Part of a small language model's weights.
Size: 12 layers, width 160, 2 heads of 64, MLP 640 GELU, vocabulary 7694.
Architecture: rotary positions, biases, untied embeddings.
Each number is 128 + 24 x the weight over its row's rms, rounded and kept within 0 to 255. Layers, rows and columns count from 0. The size above them is the row's rms in percent of the matrix's.

# layer 4 MLP up, 640x160, rms 0.0615, rows 187-208, columns 0-159
size [ 43  36  38  30  32  36  34 120  41 137  37 157  33 170  31  35  37  40  31 227  36  29]
[[146 119 133 116 123 120 140 135 135 114 125 113  98 159 161 122 132 116 156 144 128 127 139  58 156 137 122 131 108 120 130 135  73 155 104 170 129 105 132 141 132 102 119 159 129 165  90 144 122 120 104 132  92 167 152 112 125 119  99 151 120 176 113  92 127 121 115 142 120 151 158  98 123 134 164 126  72 123 134  97 142 128 142 179 125 149  77 118 101  87 145 116 135 105 147 111 129 133 100 168 118 117  78 138 193 126 119 107 119 146 135 134 143 129 160  64 120 164 120 128  88 100 171 126 169  82 131 163 148 107 161 129 116 124 106 122 122 121 152 133 144 136  59  89 123 131 124 138 148 167 145 129 138 144 105 122 143 129 152 127]
 [146 154 119 149 130 146 132 135 109  99 111 187 112 103 140 156 148 134  94 116 116 146 152 120 135 160 109 131 158 153 139 125 138 162 112 155 117 236 131 114 105 139 127  97 137 134 140 174 121 166 178 123 133 111 146 133 125 138 148  97 133 111 143 144 138 136 141 151 132 112 124 147 168 108 113 148 224 135 125 142 133  80 126  51 143 125 148 122 110 126 130 131 129 144 135 115 156  67 141 141 134 134 121 187 115 149 143 135 113 113 135 126 139 140 132 152 123 108 146 126 136 140 134 112 143 154 128 154 130 144 121 134 130 107 163 146 131 115  87 128 140  91 161 136 113 132 120 142 131 128 128 185 159 108 117 180 127 141 117 147]
 [137 117 154 106 135 164 153 134 136 118 139 144 131 154  85 123 139 131 114 139 140 120 145 123  89 134 142 140 124 109 146  97 139 107 132 128 131 162 124 125 168 144 135 137 149 124 120 154  81  88 139 123  85 122 126 151 169 142 112 142 131 102  99 118 141  97 148 147 112 122 141 129 149 153 136 130  83 124 144 100 118 177 126 110 114 108 173 126 136 112 107 112 118 104 111  76 142 126 116 108 134 129 118 150 188 105 113 135 104 139 161 111 144 128 112 121 140  42 109  85 112 124 136 127 134  77 111  74 128  98 130 135 122 155  72 154 139 144 117 170  90 108 111 146 139  92 153 131 135 121 112 182 169 128  94 198 152 129 150 110]
 [131 177 126 148 126 112 110 163 125 106 135 119 167 146  85 121  97 137 118  98 136  48 163 140 137 146 118 133 145 129 120 125 112 110 151 117 116 163 123 138 146 118 142  71 126 152 137 173  80 130  68 123  67 139 100 128 115 146 138  54 145 114 124 140 180  96 117 108 130 115 147 141 147 132 144 165 144 129 123 123 139 100 136  94 142 138  55 117 118 119 103 122 109 129 110 136 109 123 131 144 135 128 136 137 127 107 123 119 112 125 111 142 147 119 113 130 158  80 115  93 133 133  84 130 136  76 110  77 125 129 153 106 118 142 119 134 129 118 128 162 124 133 122 142 155 105 140 137 110 196 109 160 134 110 124 143 110 119  84 119]
 [138 152 144 140 117 114 141 128 135  99 138 141 124 163 122 109 106 132 177 121  93  91 146 105 160 107 133 137 118 109 111 119 122 137  99 160 131 166 129 125 160 111 136 138 128 149 129 106 106 108 101 122  96 148 128 138 112 120 121 125 146 166 126 142 162 170 121 130 108  78 147 133 178 131 138 165 130 129 135 125 142  62  99  77 107 124 185 126 113 105 117 121 117 117 117 144 137  25 117 142 130 127 116 122 173 133  97 125 111 117 104 152 134 126 107 110 130 139  97 117 146 112 136 120 132  73 125 178 135 130 148 108 136 152  92 130 110 117 142 135 113 137 111 127 222 120 120 112 124 148 125  54 108 130 130 116 126 111 123 121]
 [110 127 139 135 118 122 115 150 136 134 117 101  87 160 100 155 119 127 153 131 134  28 127 149 141 117  97 118 116 107 159 133 111 120 140 117 116 148 133 142 156 133 148 149 147 149 144 171 110 123 113 134  85 104 124 142 147 139 139 172 134 121 117 131 133  72 124 118 132 154 164 133 127 128 146 134 112 136 121 113 126 135 179 108 154 119 185 125 125 137 121 119 130 129 132 122 114 125 138 107 139 140  91 144 156 133 111 120 147 110 134 120 122 111 167 120 136  78 109  23 140 119 105 172 171 129 107  83 132 118 135 125 110 125 156 123 135 129 120 122 147 132 152 124  84 115 130 150 143 134 132  83 166  60 156 145 133 113 181  95]
 [164 144 111 126 127  95 148 143 104 138 125 173 145 144 119 118 141 107 244 144 128  75 154 148 126 147 122 138 104 115 146 128 112 107  93 123 119 137 138 128  56 134  85 107 134 140  80  95 119 150  93 128 122 129 130 114 172 136 108 104 121 116 115 103 142 165 122 130 123 107 107 139 186 112 157 121 169 136 128 121 108 153 143 118 133 137  94 121 142  98 128 130 148 142 149  93 123 131 162 165 108 111  87 143 153 147 132 140 108 137 115 152 108 136 137  74 134 135 131 133 107 125 178  88 160 102 133 156 124 158 111 129 119 103 133 154 152 117 119 140 131  94 183 122 103 152 120 153 144 126 126 123 109 121 114 161 110 131 107 108]
 [162 120 105 131 144 107 116 130  86 174  98 131 123 143 142 149 131  83 121 123 138 127 117 155  86 155 131 150 155 169 151 160 132 121 130 150 104 149 160  97  78  83 134 141 154 153  77 130 140 160 112  98 138 117 153 100 128 132 110 122 108 107 109 124 128 166 121 134 111 105  87  94 113 119 181 125 138 124 135 105 118 116 134 127 146 177 122 123 145 133 132 120 157 167  89 121  94 128 154 178  72 104 132 171 137 106 126 141 150 105  98 169 120 166 127 140 160 140 136 156 114 112 143  87 159 137 112 113 153 157 130 120 105 103 149 139 160 121 146 123 151 115 130 111 107 180  87 192 148 136 165 137 132 134 115 115 103 137 129 145]
 [ 92 122 146 141 106 133 117 116 145 115 131 135 165 103 125 135 110 150  63 109 105 127 108 138 157 108 163 125 138 132 111 129 154 140 139 123 136  61 116 134 182 133 141 142 108 119 169 129 150 119 166 135 111 114 131 118  68 126 162 193 137 158 148 152  96 105 118 136 132 136 147 142  95 126  95 151 176 126 133 149 141 101  97 109 133 112 131 130 112 145 134 133 108 141 125 160 136  85 123  81 144 148 128 108  95 139 132 120 132  97 153 124 117 118  81 175 104 138 126 107 153 146  77 154  94 161 117  84 130 124 137 111 151 162 137  94  98 127 111 102 128 183 158 133 188 114 119  91 109 143 138 156 108 136 159 135 126 116 109 141]
 [171 122 113 118 185  87 181 149  79 152 106 134 130 136 174 132 106 131 134 132 142 125 123 117 105  89 131 114 189 162 122 132 139 119 116 104  98 181 181  87  97 107 156 128 125 147 125 149 153 169 164 105 125 112 160 163 150 135 139 154 109 143 160 123 117 140 145 129  97 130 103 101 116  99 190 135 112 157  99 119 130 176 129 138 132 157 121 124 130 159 152 115 144 145 123 104 102 139 151 158  94 118 111 141 120  97 111 136 162 134 115 148 149 136  95 131 127 147 154 145 107 127 122 108 107 135  89 144 125 116 154 152 123 116 103 123 151  93 132 121 137 122 135  85  98 173 128 169 155 139 169 133 150 135 119 116  99  97 139 165]
 [118 155 135 134 123 147 141 130 122 127 133 189 178 146  79 133 123 133 105  93  93 116 134 201 114 120 134 134 122 112 157 130 157 120 131 123 142  59 129 118 157 141 135 128 123 129 157 101  97  88 124 141 165 101 104 154 161 150 128  89 148 113 129 145 166 124 119 114 130  44 142 150 121 113 130 163  92 143 147 137 139 105 115  80 141 108 136 138 145 127 100 124 112 135 130 144 107 127 163 118 130 135 149 109  97 132 132 150  96  98 132 140 114 119  81 169 135  53 119 129 142 144  96 158 118 128 124 166 133 139  80 109 123 134 127 129 118 136 136 121 135 104 144 165 192 120 125 132 119 140 113  91 157 149 142 133  99 128 148 111]
 [187 130 112 124 122 138 120 119 103 162  97 123 153 154 172 146 162  85 128 110 154 127 107  90 118 112 160  90 150 151 116 162 102 122 107 141 117 146 163 141  93  74 119 141 128 158 127 122 155 153 133 140 126 135 185 115 111  98  94 132 110 117 131 132  99 110 122 167 116 117 120 103 113 122 171 111 139 152  99 100 125 126 149 123 147 174  89 128 151 162 133  95 140 135 125 151 109 126 145 157  97  82 121 161 123  97 123 149 200  98 156 172 156 143 136 136 155 173 151 121 122 121 120 102 101 138 127 107 145 125 124  75 119 100 134  78 149  97 118 124 130 116 148 114 114 171 132 164 131 136 173 119 123 118 108 135 147 125 118 142]
 [138 131 142 106 137 165 164 131 122 132 133 117  90 106  80 137 138 133 120 139 122  68 136 135 118 129 158 131 143 137 134 108 138 136 158 163 140  30 133  88 163 140 106 168 147  93 126 131  90 121 173 124 123 111 137 164 161 144 116 157 109 159 129 148 151 154 155 157 115 112 138 139 153 150 121 111 101 119 125 111 122 131 114 182 123 114  64 137 151 121 112 138 144 119 118 110 150 132 126 123 113 131 181 136 146 134 127 152 134 118 102 111 162 127 136 171 132  90 151 146 126 110 166 120 135 121 103 184 134 119 102 138 128 126 102 148 131 139 125 139 115  87  86 140 126 121 129 133 142 135 126 128 195 181 114 113 123 130 183  91]
 [141 155  99 120 101 140 113 104 139 124 109 116 130 162 103 112  92  84 107 157 145 123  90 164 149 137  91 187 151 155 143 163 133 175 115 105  97 120 162 106 113 126 152 172  98 160 113 124 129 121 150 121 125 131 106 114 147 142  89 138  59 118 107 106 159 142 125  79 108 122 120 155 143  83 126 154 135 119 121 156  96 160 135 111 102 124 121 135 134 154 141 115 145 143 113 114 134 142  83 133 122 133 134 142 144 106 171 153 118 106 123 182 137 148 155 111 170 128 172 123 152 151 178 141 117 143  77 138 115 138  99 128 138 133 162 189 150 125 103  96 139 170 115 116 113 109 115 166  92 120 121 134 116 131 113 116 109 130 138 110]
 [114 104 124 128 129 145 141 109 133 143 127  55 103  88  88 142 149 124 133 137 143 123 111 158 108 124 140 131 124 127 136 109 123 104 122 116 131  98 129 131 121 151 108 167 132  98 132  70 152 151 173 110 180  95 134 128 132 125 126 142 119 106 125 131 116 130 139 162 123 156 106 135 107 127  95 102 199 122 118 144 114 145 112 188 136 119 238 137 138 139 130 148 140 135 114 127 136 182 137  77 131 131  82 149 127 137 145 156 129 132 167 114 133 125 118 167 122 100 135 113 123 146 125 120 111 139 109 146 116 139 120 130 138 145 134 123 146 137 107 110 129 159 126 134  80 150 130 109 127 147 126 113 228 148 132 122 122 135  98 136]
 [117 123 113 134 139 163 121 145 129 151 121 123 138  81 126 139 124 133 122 125 148  91 106 100 120 158 121 117 163 161 138 131  63 162 119 110 108  49 143 120 140 128 169 118 132 131 148  93 133 141 129 104  91 129 137 121 126 139 132 171 122 155 126 149 125  91 134 129 126 186 133 123  76 149 129 109 120 127  78 136 148 144 152 106 141 140  97 133 111 147 115 133 122 125 104 131 149 127 104 106 129 139 183 172 161 122 133 103 162 156 134 114 141 138 125 144 139 126 115 121 161 116  93 162 122 150  93 114 130 107 165 151 128 115 109 120 124 118 111 150 116 186 147 131  82 117 126 124 149 226 141 144 161  94 105 106 175 130 113 139]
 [140 126 113 117 132 120 137 119 120 150 132 133 160 150 159 132 126 113 193 165 129 121 103  93 133 118 116 114 118 132 155 142 104 183 102  78 126  47 147 133  81 116 119 122 130 115 125  96 147 127 102 135  79 145 147 110 143 131 107 145 119 142 135 115 117 202 116 113 135 134 111 122 131 121 155 120 149 138 106 134 132 168 162 144 128 143  74 143 138 114 149 119 134 138 154 128 131 151 135 158 109 119 101 109 139 138 122 118 155 161 105 143 128 137 110  75 141 199 135 190 154 120 154 134 141 181 134 169 119 128 146 150 123  94 136 120 117 116 135 129 146 143 161 124 129 155 127 144 161 112 152 188 173 166 130 106 145 120 122 139]
 [110 138 122 132 136 157  97 120 128 150 131 152 177 125 143 132 136 138 148  99 103 197 113 178 133 138 107 123 130 137 157 139 144 157 113 116 145 175 127 124 138 121 184 111 126 166 149  89 150 113 135 148 171 129 122 130 112 142 139 147 143 145 152 126 134 137 113 102 146 119 149 137 103 111 132 152  53 147 145 142 149  84 148 126 136 138 155 147 129 148 131 128 119 132 129 152 113 114 135 133 133 137 117 116  93 131 128 108 137 125 129 136 108 135 118 131 135 138 124 154 165 130 104 172 120 142 157 141 131 136 103 129 120 102 105 116 135 123 142 106 154 176 163 145 184 130 127 138 121 102 143  79 109   9 150 175 118 127 177 155]
 [116 115 133 117 133 153 126 107 121 122 135  79  60  70 141 143 164 147 129 142 147 218 118 112 132 124 139 128 152 157 112 112 144 151 152 134 139 122 129 107 106 134 141 106 138 101 133  90 127 148 170 103 173 114 159 119  80 124 122 166 104  80 148 124  84 165 121 159 125  77 104 135 168 125 104 125 155 110 134 130 131 128 121 151 118 137 201 150 142 125 156 145 143 141 117 131 166 132 111 125 126 128 126 138  98 133 163 147 151 134 113 115 165 153 118 166 120 179 171 118 170 139 156 101 116 168 132 149 120 138 142 143 150 132 103 137 141 140 118 107 113 130 104 129 145 126 129 116 123  77 128 133  98 111 118 109 124 134 110 164]
 [144 175  54 150 100 117  90 126 112 146  87 126 142 125 134 137 113 121  82 118  95 115 130 130 143  77 110 150 130 109 142 119 104  99 163 121 102 119 146 129 138 124 140  96 121 143 139 110 137 122 132  88 131 148 126 141 135 160 133 115  76 146 124 131 153 113 147 125  92 139 134 116 144 130  91 116 113 126 164 121 158 174 135 134 104 123 130 142 133 169 146  98 200 136 112 143  74 122 155 127 148 132 123 157 112 108 129 100 130 158 143 146 118 149 100  97 144 164 142 122 135 159 168 126 110 104 118 135 101 152 118  94 115 149 104 186 115  64 125 148 125 126 151  99 113  89 109 169 172 136 141 123 145 136 125 142 128 191 115 141]
 [136 147 132 130 137 117 158 118 133 114 153 194 191 156 100 117 119 125 114 131 116 108 143 169 109 126 149 142 109 112 115 117 153 103 162 133 150  87 122 128 140 120 124 124 130 124 107 116  80  99  55 145 139 157 104 143 193 134 116  43 158 123 124 100 151 120 129 137 128 124 123 123 166 125 139 135  93 134 162 107 126 117  97 113 109 119 193 131 138 116 101 130 127 109 143 114 119 169 138 151 120 120 105  84 146 125 134 147  84 125 110 143 135 118 113  86 123  84 135  97 123 128 134 105 136  86 149 113 140 136 128 104 121 150 101 141 139 135 158 151  87 126 146 131 168 122 123 118 116 130 113 187 120 123 119 181 108 138  95 113]
 [126 122 111 148 156 100  97 115 129 136 137 165  94 103 154 119 114 133 143 128 145 116 140 146 155 164  95 118 148 158 113 133 124 130 159 127 109  97 129 128 118 116 125  65 151 135 126 152 109 124  98 126 113 157 120 119 119 133 119 105 120 123 135 117 125 138 151 127 155 212 133 102 142 128 151 127 128 126 135 115 146 147 155 163 125 143 108 135 129 131 126 124 129 121 119 144 107 162 114 152 118 131 126 107 105 126 148 104 163 145  76 136 150 133 155 113 161 169 134 211 175 113 107 137 119 131 135 162 121 122 162 137 115  94  98 140 131 109 111 144 147 135  97 121 142 115 127 149 116 144 118  36  79  55 136  75 150 130 153 170]]
# layer 4 MLP down (transposed), 640x160, rms 0.0353, rows 187-207, columns 0-159
size [ 18  12  17  14  15  14  15 145  17 152  15 192  15 184  13  14  15  15  15 201  15]
[[156 138 141 105  93 129 129 131 133 146 121 148 136 121 164 173 145 167 132 140 141 146 104 153 130 164 122 163 145 124 181 152 154 134 151 192 113 136 137 123 137 153 144 114 130 119 149 185 153 155 145 131 167 135 144 153 114  87  98 108 109 144 138 127  65 161 109 143 157 115 157  92 136 115 129 105 128 154 103 138 127 127 100 160 132 132 105 146 105 167 133 127 178 140 125 120 170 162 130 145 163 130 151 148 150 156  99 164 152 129 152 145 149 152 133 161 128 137 155 101 129  88 178 181 131 101 138 183 103 125 113 152 111 156 107 165 127 126 129 131 143 136 166 125 119 155 137 130 148 118 145 131 147  74 155 147 105 112 109 137]
 [139 145 132 131 141 170 153 130 131 174 130 124 141 178 175 152 113 114 133 131 144 124 174  75 111 145 130 133 126 154  91  88 122 129 107  62 146 130 119 135 184 103  95 135 143 171 118 132 106 166 109 149 121 134 109 133 123 128 130 150 143 124 160 155 159 114 152 151 130 142 140 127 155 136 144 144  84 123 152 143 100 141 164  91 104 159  73 123 149 131 154 156 109 162 156 115 128 162 143 113 111 107 134 151 121 220 125 130 122 107 132 137 169 110 132 121 141 133 114 111  95 158 137 173 128 120 148 101 147 115 153 108 154 110 126  97 148 130 133 127 104 142 160 114 146 110  87 162 106  83 107 136 147 155 129 119 120 139 149 139]
 [125 111  61  95 110 113 143 137 115 157 122 116 121 148 138 102 147 105 112 138 134 174  86 135  96 132 148 132 149 120 212 148 154 139 107 143 127 123 144 151 104 103 175 132 140 116 144 121 130 122 131 162 163 144 166 152 105 148 104 102  90 137 129 133 146 164  87 136 142 167 117 109 111 125  99 115 150 126 173 131  99 145 120 161 125 158 165 105 139 116 152 128 158 140 111  94 128 152 140 152 136  93 142 125 150 117 112 153 146 147 115 156  83 141 105 132 167 129 126 136 128 129 118 113 122 111 164 141  90 152  97 143 123 162 152 102 124 128 133 160 147 135 135 135 143 157 172 151 144 126 144 123 131  54 145 142 189 169 147 152]
 [105 113 128 124 123 146  97 139 101 182 166  98 181 147 117 112  93 113 128 123 120 150 124  92 158 115 100 101 122  92 142 148  85 121 123 107 124 111 123 113 103  82  97 125 156 173 128 131 103  88  61 110 130 127 107 139 137 152 129 120 157 115 103 115 111 126 143 152 103 170  82 129 133  87 164 106 134 113 139 146  87  94 152 125 108 120 100 154 152  93 140 147 146 152  84 137 134 115 146 125 150 113 100 129 142 132 140 126 131 124 137 134  91 129 112 126  98 162 132 135 124 153 170  96  66 114 135 121 148 158 136  85 131 160 101 141 143 102 143 132 117 121 198 145 128 159 153 121 117 109 100 124 114 148 121 137 119 113  88 167]
 [ 94 123 153  89 119  94 115 125  96 216 139 116 143  93 141 134 111 125 134  95 106 126 118 116 118 148 104  72 139 146 156 136 104 162 103 136 112 149 143  93  99 111 134 127 157  99 165 156 106 118 112 118 162 115 141 164 138 103 119 133 136 104 105 104  66  64 122 143  64 112 117 124 110 117 130  70 118 135 118 135 128 121 117 131 119 140 117 106 148 118 124 133 150 113 104 136 178 130 121 116 144 147 112 160 169 149 116 148 131 138 152 138 103 135 132 123  79 138 158 149 145 106 197 143 108 128 142 137 129 118  89 114 127 131 102 166 156 108 148 135 154 129 155 125 146 114 142 150 151 146 111 133  82  99 150 117 131  93 115 127]
 [123 127  95 147 109  94 126 126 108  67 145 104 124 130 110 130 131 134 125  91 143 143 103 105 112  95 137 146 126 117 125 108 106 103 132 135 119  79 130 101 142  83 107  84 101 119 131 125 102 125  64 118  76 158 128 142 108 123  94 105 126  78 140 167 149 119 134 156 152 158 110  80 142 128 139 103 117 116 145 115 104  83  98 144 105 155  99 141 101 110  96 111 134 120 118  75  98  92  77 115 135 100 120  94 110 135 109 119 111 105  73 182  86 144  93 136 126 128 136 120  97 150 112 129 106  97 126 137 139 162 115  99 128 109 137 132 139  91 129 105 118 139 145 112 134 111 163 135 119 115 156 107  86  94 133 137 113 155 161 150]
 [148 133 165 128 155 152 118 133 146 102 154 117 127 133 124 137 158 166 139 121 158 131 108 118 138 113  96 133 147 105 106 136 102 132 126 133 120 117 115 153 164 160 104 128  82 167  83 131 203 146 122 148 127 129 123 151  80 115  82 125 122 159 108  96  84 119 176 140 158 122 162 108 118 142  91 106 131  88 109 127  47 165 116 134 120  87  95 163 129 170  93 108 117 139  82 110 132 166 124 144 109 108 140 121 143 152 116 134 118 108 105 137 147 143 135 134 109 128 170  75 115 124 127 142 131 121 166 119 163 119 130 156 112 125  85 139 108 122  93 125 120  98 128 151  98 157  96  90 142 115 103 111 116 139 129 131 109 131 109 150]
 [126 137 137  98  95 169 141 129 147 158 143 126 157 154 122 139 145 133 120 150 137 126 132 137 151 104 157 139 125 127 144 113 120 118 121 114 154 122  85 132 140 156 125 131 143 120 140 136 143  83 133 140 130 102  69 119 120 131 158 108 131 117 171 107 113  92 148 132 159 153 189 168 126 129  89 136 134  84 146 173  85 132 130 115 135  77 139 124 137 159 126 110  89  46 152 125 110 120 109 103 166  94 109 121 144 146 150 149 102 136 132 104 126  97 131 116 146 139 130 137  94 143 125 134 120 136 105 137  77 105 103 147 204 120 125 120 118 144  99 114 119 100 157 157 143 131 166  69 139 106  92 105 154 170 149 104 123 110 132 143]
 [ 93 134 129 126 124 127 141 146 115 165 111 121 119 117 135 118  91  98 122 118 125 117 158 124 127 153 182 102 111 145 118 130 131  97 116 107 144 113 123  93  97 110 135 125 144  64 166 114  35 117 129 105  95 130 118 114 175 148 185 142 139 114 130 168 144  99 117 125  85 120 132 149 160 136 177 125 132 160 146 111 172 112 161 120 109 163 123 135 135 112 158 157 122 135 185 140 141 109 114 129 145 146  89 135  90 143 139 113 112 120 154 125 127 101  98 111 133 130 108 182 149 150 158 124 135 166  87 115 101 115 132  97 134 125 139 137 150 149 155 134 132 153 123 106 152  81 125 177 104 155 131 138  97 161 121 126 158 135 113 110]
 [120 166 191 132  95 143  84 140 152 175 146 148 166 157  98 148 136 150 121 141 139 172 150 149 124 157 131 134  98  94 141 130  95 139 148 153 152 118  89 153  93 157 121 115 101 127 140 106 103  86 130 119 121 101  55  92 130 110 113 120 158  98 101 100 138 136 131 133 177 164 139 160 147 118  92 110 121  92 162 143 130 110 124 112 119 121 119 123  92  69 105 113 106 114 137 124 149 126  96  97 173 102 169 112 131 154 139 148  99 126 155 112  94 137 156 119  96 125 115 132 136 164 146 142 154 108 142 108 139 146 125 131 121 150 128 126 120 133 104 127 160 122 152 151 141 125 108 128 108  85 109 103 158 124 146 129 148 182 121  99]
 [104 120  95 148 179 136 158 130 112 188 146  70 133 150 150 117 132 122 151 129 123 159 115 125 130  77 141 147 126 121 149 135 144 134 126 121 123 148 154 153 126 103 139 135 134 131 135 115 138  81 111 138 128 141 171 173 124 171 143 108 176 146 107 145 173 100 132 179 111 154  92 164 107 117 135 112 146 143 169 135 137 101 173 126  89 152 184 117 126 102 178 114  97 156 133 140  90 100 133 103 154 126 142 124 124 115 146 126 111 131 152 119 104 131 118 126 136 134 114 164 124 185 116 137 107 144 146 133 153 142 108 110 150 146 188 143 128 156 160 153 135 137 186 161 172 142 159 146 146 135 134 104 128 141 121 150 146 131 150 129]
 [116 160  90 137 130 172 132 145 135 105 141 137 138 131  96 114 110 139 131 123 146 122 181 163 122 133 112 174 106 125 140 127 129 162 149 101 126 120  90 109  95 199 137 130 165  92 127 172  94 113 126 115 177 137  67 123 146 183 164  96 148  66 131 120 158 146 157 127 102 157 131 152 139 132  84 133 106 103 168 150 110 115 136 106 140  69 153 119 128 130 131 136  86 118 125 134 112 158 113 115 166 113 152 114 161 163 142 125  69 128 141 113 120 106 106  97  87 132 134 155 141 153 160 134 131  99 127 149 103 132 130 168 139 142 112 141 119 123 124 136 110 127 144 128 130 110  99  87 140 113 100 158 142 122 131 117 126 133 145 118]
 [143 108  89 105 111 113 170 150 166 123 143 114  78 110 152 126 147 111 150 149 125 129 164 140 117  98 100 149 147 148 165 122 132 129 135 181 115 150 152 134 135 105 147 165 138  92 156 104 135 105 164 108 163 136 161 137 115 114 105 117 116 125 160 109 130 114  91 104 166 123 116 100  87 178 112 130 130 135 152 105 161 137 124 122 104 162 184  88 139 114 138 101 110 144 118 117 143 145 138 113 123 102 158 124 109 105 104 133 110 136 147 111 132 135 125  93 179 110 106 144 110  95 123 106 153 113 139 155 130  80 112 125 113 112 166 109  99 142 124 140 131 137 144 155 123 167 150 165 118  96 160 145 135  94 141 132 199  86 173 100]
 [104 134 110 120 136 129 131 192  98 133 103 127 134 132 131 100 142 129 134 120  93 142 101 151 125 122 115 138 122 130  96 147 118  88 145 129 150 134 136 136 238 147  82 126 188  91 110 122 128 100 114 131 161 131 128 131 122 101 112  94 163 128 147 157 114 113 124 125 122 117 188  72 132 146 115 103 126 147 141  99 162 126 133 116 143  86 187 141 125 120 119 146 130  99 117  97 104 133 134 138 149 177 103 148 107 134 153 107 107 161  87 130 132 100  81 113 126 163 128 138  97 146 110 133 124 133 137 143 145 155 146 174 122 128 100  93 133 121 121 130 115 114 130 119 152 112 146  98 158 114 114 135 126 152 150 132 106 127 177 172]
 [164 142 137 137 152 139 153 152 155 149 122 151 146 155 100 133 153 119 154 138 127  98 155 124 105 154 144 120 125 150 120 158 135 119 153 118 129 154 122  95 172 163 144 147 132 113 118 120 125 144 145 131 124 108 115 143 140 158 162 168 101 178 159 130 170 138 123 116 158 125 170 197 118 160 118 148 167 118 155 136 142 144 133 131 154 116 184 137 130 167 139 142 124 131 174 167 106 128 152 136 104 145 149 120 139 154 170 132 124 150  98 126 168 121 148 114 158 137 116 155 149 135 105 136 162 183 126 101 134 133 180 173 145 136 132 132  86 166 115 151 115 100 117 138 135 141  83 134 151 186 156 138 120 167 139 150 173 151 141 139]
 [110  85  92 135  81 136 100 126 117  68 123 129 131 145  85 128 125 107  92 184  95 133 138 138 136 152 122 102 111 133 138 117 122 110 140 165 153 142  75 101 105 117 108 123 137 145 123 143  99 118 128  83 125 116  96 106 132 116 168 154 109  97 153 144 141 138 106 102 107 119 133 101 120 115 117 133 142 139 123 107 139  99  89 142 151  93 128 115  83 116 102 114 160 125 134 116  94  91 146  89 158 107 168 131  93 108 117 135 154  97 132  83 144 164 125 121 140 104  84 111 126 111  96 111 119  43  93 125  93 145 166 111 148 124 153  80 115 108 102 118 123 133 136 114 109 131 124 111 114  99 104 126 157 162 110 140 120 154 118 148]
 [120 117 170 128 127 151 105 145 121  92 116 135 113 130 139 167 150 152 109 143 131 117 125 134 122 136 118 134 125 126 102 141 107 153 131 163 137 133 111 152 136 169 111 142  76 155 106 135 185 134 138 124 139 142 133 149  72  72 106 141 131 120 100  87  82 105 155 114 158 111 154  94 150 134  84 120 131 127  85 143 110 131  82 150 112  57 133  91 110 152  97 124 119  87 116 123 113 128 148 104  97 149 139 176 131 162 100 116 158 121 148 112 155 155 136 165 106 108 153  84 104  96 132 143 124 107 127 132 156 138 141 143 116 118 138 104 139 100  74 111 143 112 109 101 109 131 104 107 142  83 125 117 156 115 123 136  66 146 107 117]
 [106 111 119 176 187 131 110 124 128 177  91 117 128 125 137 108 134 105 128 119 113 136  95 130 148  85 137 175  93  96 104 101 144 128 119 115 117 148 121 128 146 100 103 140 145 149  82 113 167 114 135 125  88 137 152 161 128 143 140  91 171 114  97 150 203 113 122 129  85 142 128 153 135  97 159 112 120 107 119 137 137 113 131 130 104 103 141 127 134 132 139 122 124 153 135 169  83  66 123  80 108 139 135 132  95 172 124 106 142 110 142 110 124 142 101 166 105 122  99 131 116 166  95 144 115 134 111 151 138 143 107  94 140 131 172 170 158 117 129 120 143 122 121 134 128 102 149 131 142 130 120 102 126 159 131 166  74 115 166  95]
 [123 119 141  96 116 142 153 128 155  92 113 116 104 122 129 131 103 107 134 132  94  75 173  90 110  93 127  87 131 168 108 130 135 108 101 103 100 139  96 103 131 119 110 126 140  88 129  94 116 137 179 114 125 109 104 112  99 102 143 104 104 122 124 115 139 125 109  57 106  97 150 126 149 163  80 186 121 116 119 131 123 145 127 105 119 124 128  86 132 161 102 129 124 127 161 148 121 120 141 136  71 126 113 107 132 119 117 132 129 151 139 112 153  84 103  94 125 113 148 139 120 108 118 107 145 114 100  81 151  97 119 120 155  88 119  86 115 137  97  91 118 111  76  79 120 120  63 154 104  87 138 123 117 139 126 124 121 132 147 133]
 [116  99  94 109 101 132 130 155  97 160 177 127 134 108 166  88 118 124 163  91 125 135  95 140 143 133 110 110 140 156 102 124 173 147 116 114 130 143 157 182  91 171 153 191 144 139 137 158 153 150 138 153 161 118 116 127 134  93 174 119 146 122 172 117 114 119 103 142 132 139 160  98 159 114  85 135 144 137 130 143 129 138  96 149 111 122 164  98 122  88  95 161 126 127 135  93 158 147 119 114 137  96 160 148 126 166 137 141 139 133  99 122 137 106  88 102 145 111 101 121 114  82 138 130 154 144 131 160  99 120 121 122 128  78 112 120 141 119 102 139 110 151 132 139 132 108 141 150 106 110  84 128  85 169 118 131  71 153 143 127]
 [131 131 183 102 115 165 135 141 142 187 130 123 147 113 131  94 152 148 115 104 144 130  92 147 155 110 124 159 128 126 153 152 116 174 115 146 102 133 184 112  85 136 139 145 145 136 173 128 150 113  87 151 156 122 172 161 116 170  96 110 132 156 105  97 136 124 123 139 117 145 123 148 132  92 133 104 153 133 137 157 133 141 163 138 106 124 133 147 140 139 118 149 140 150 104 140 166 149 157  73 119 130 107 108 165 105 109 133 114 170 148 115 111 134 170 123 136 126 128 137 144 130 152 116 122 173 160 118 126  96 101 114 138 169 131 163 126 128 143 165 133  90 145 178  97 162 155 106 162 140  98 122 126 109  87 127 125  74  86 152]]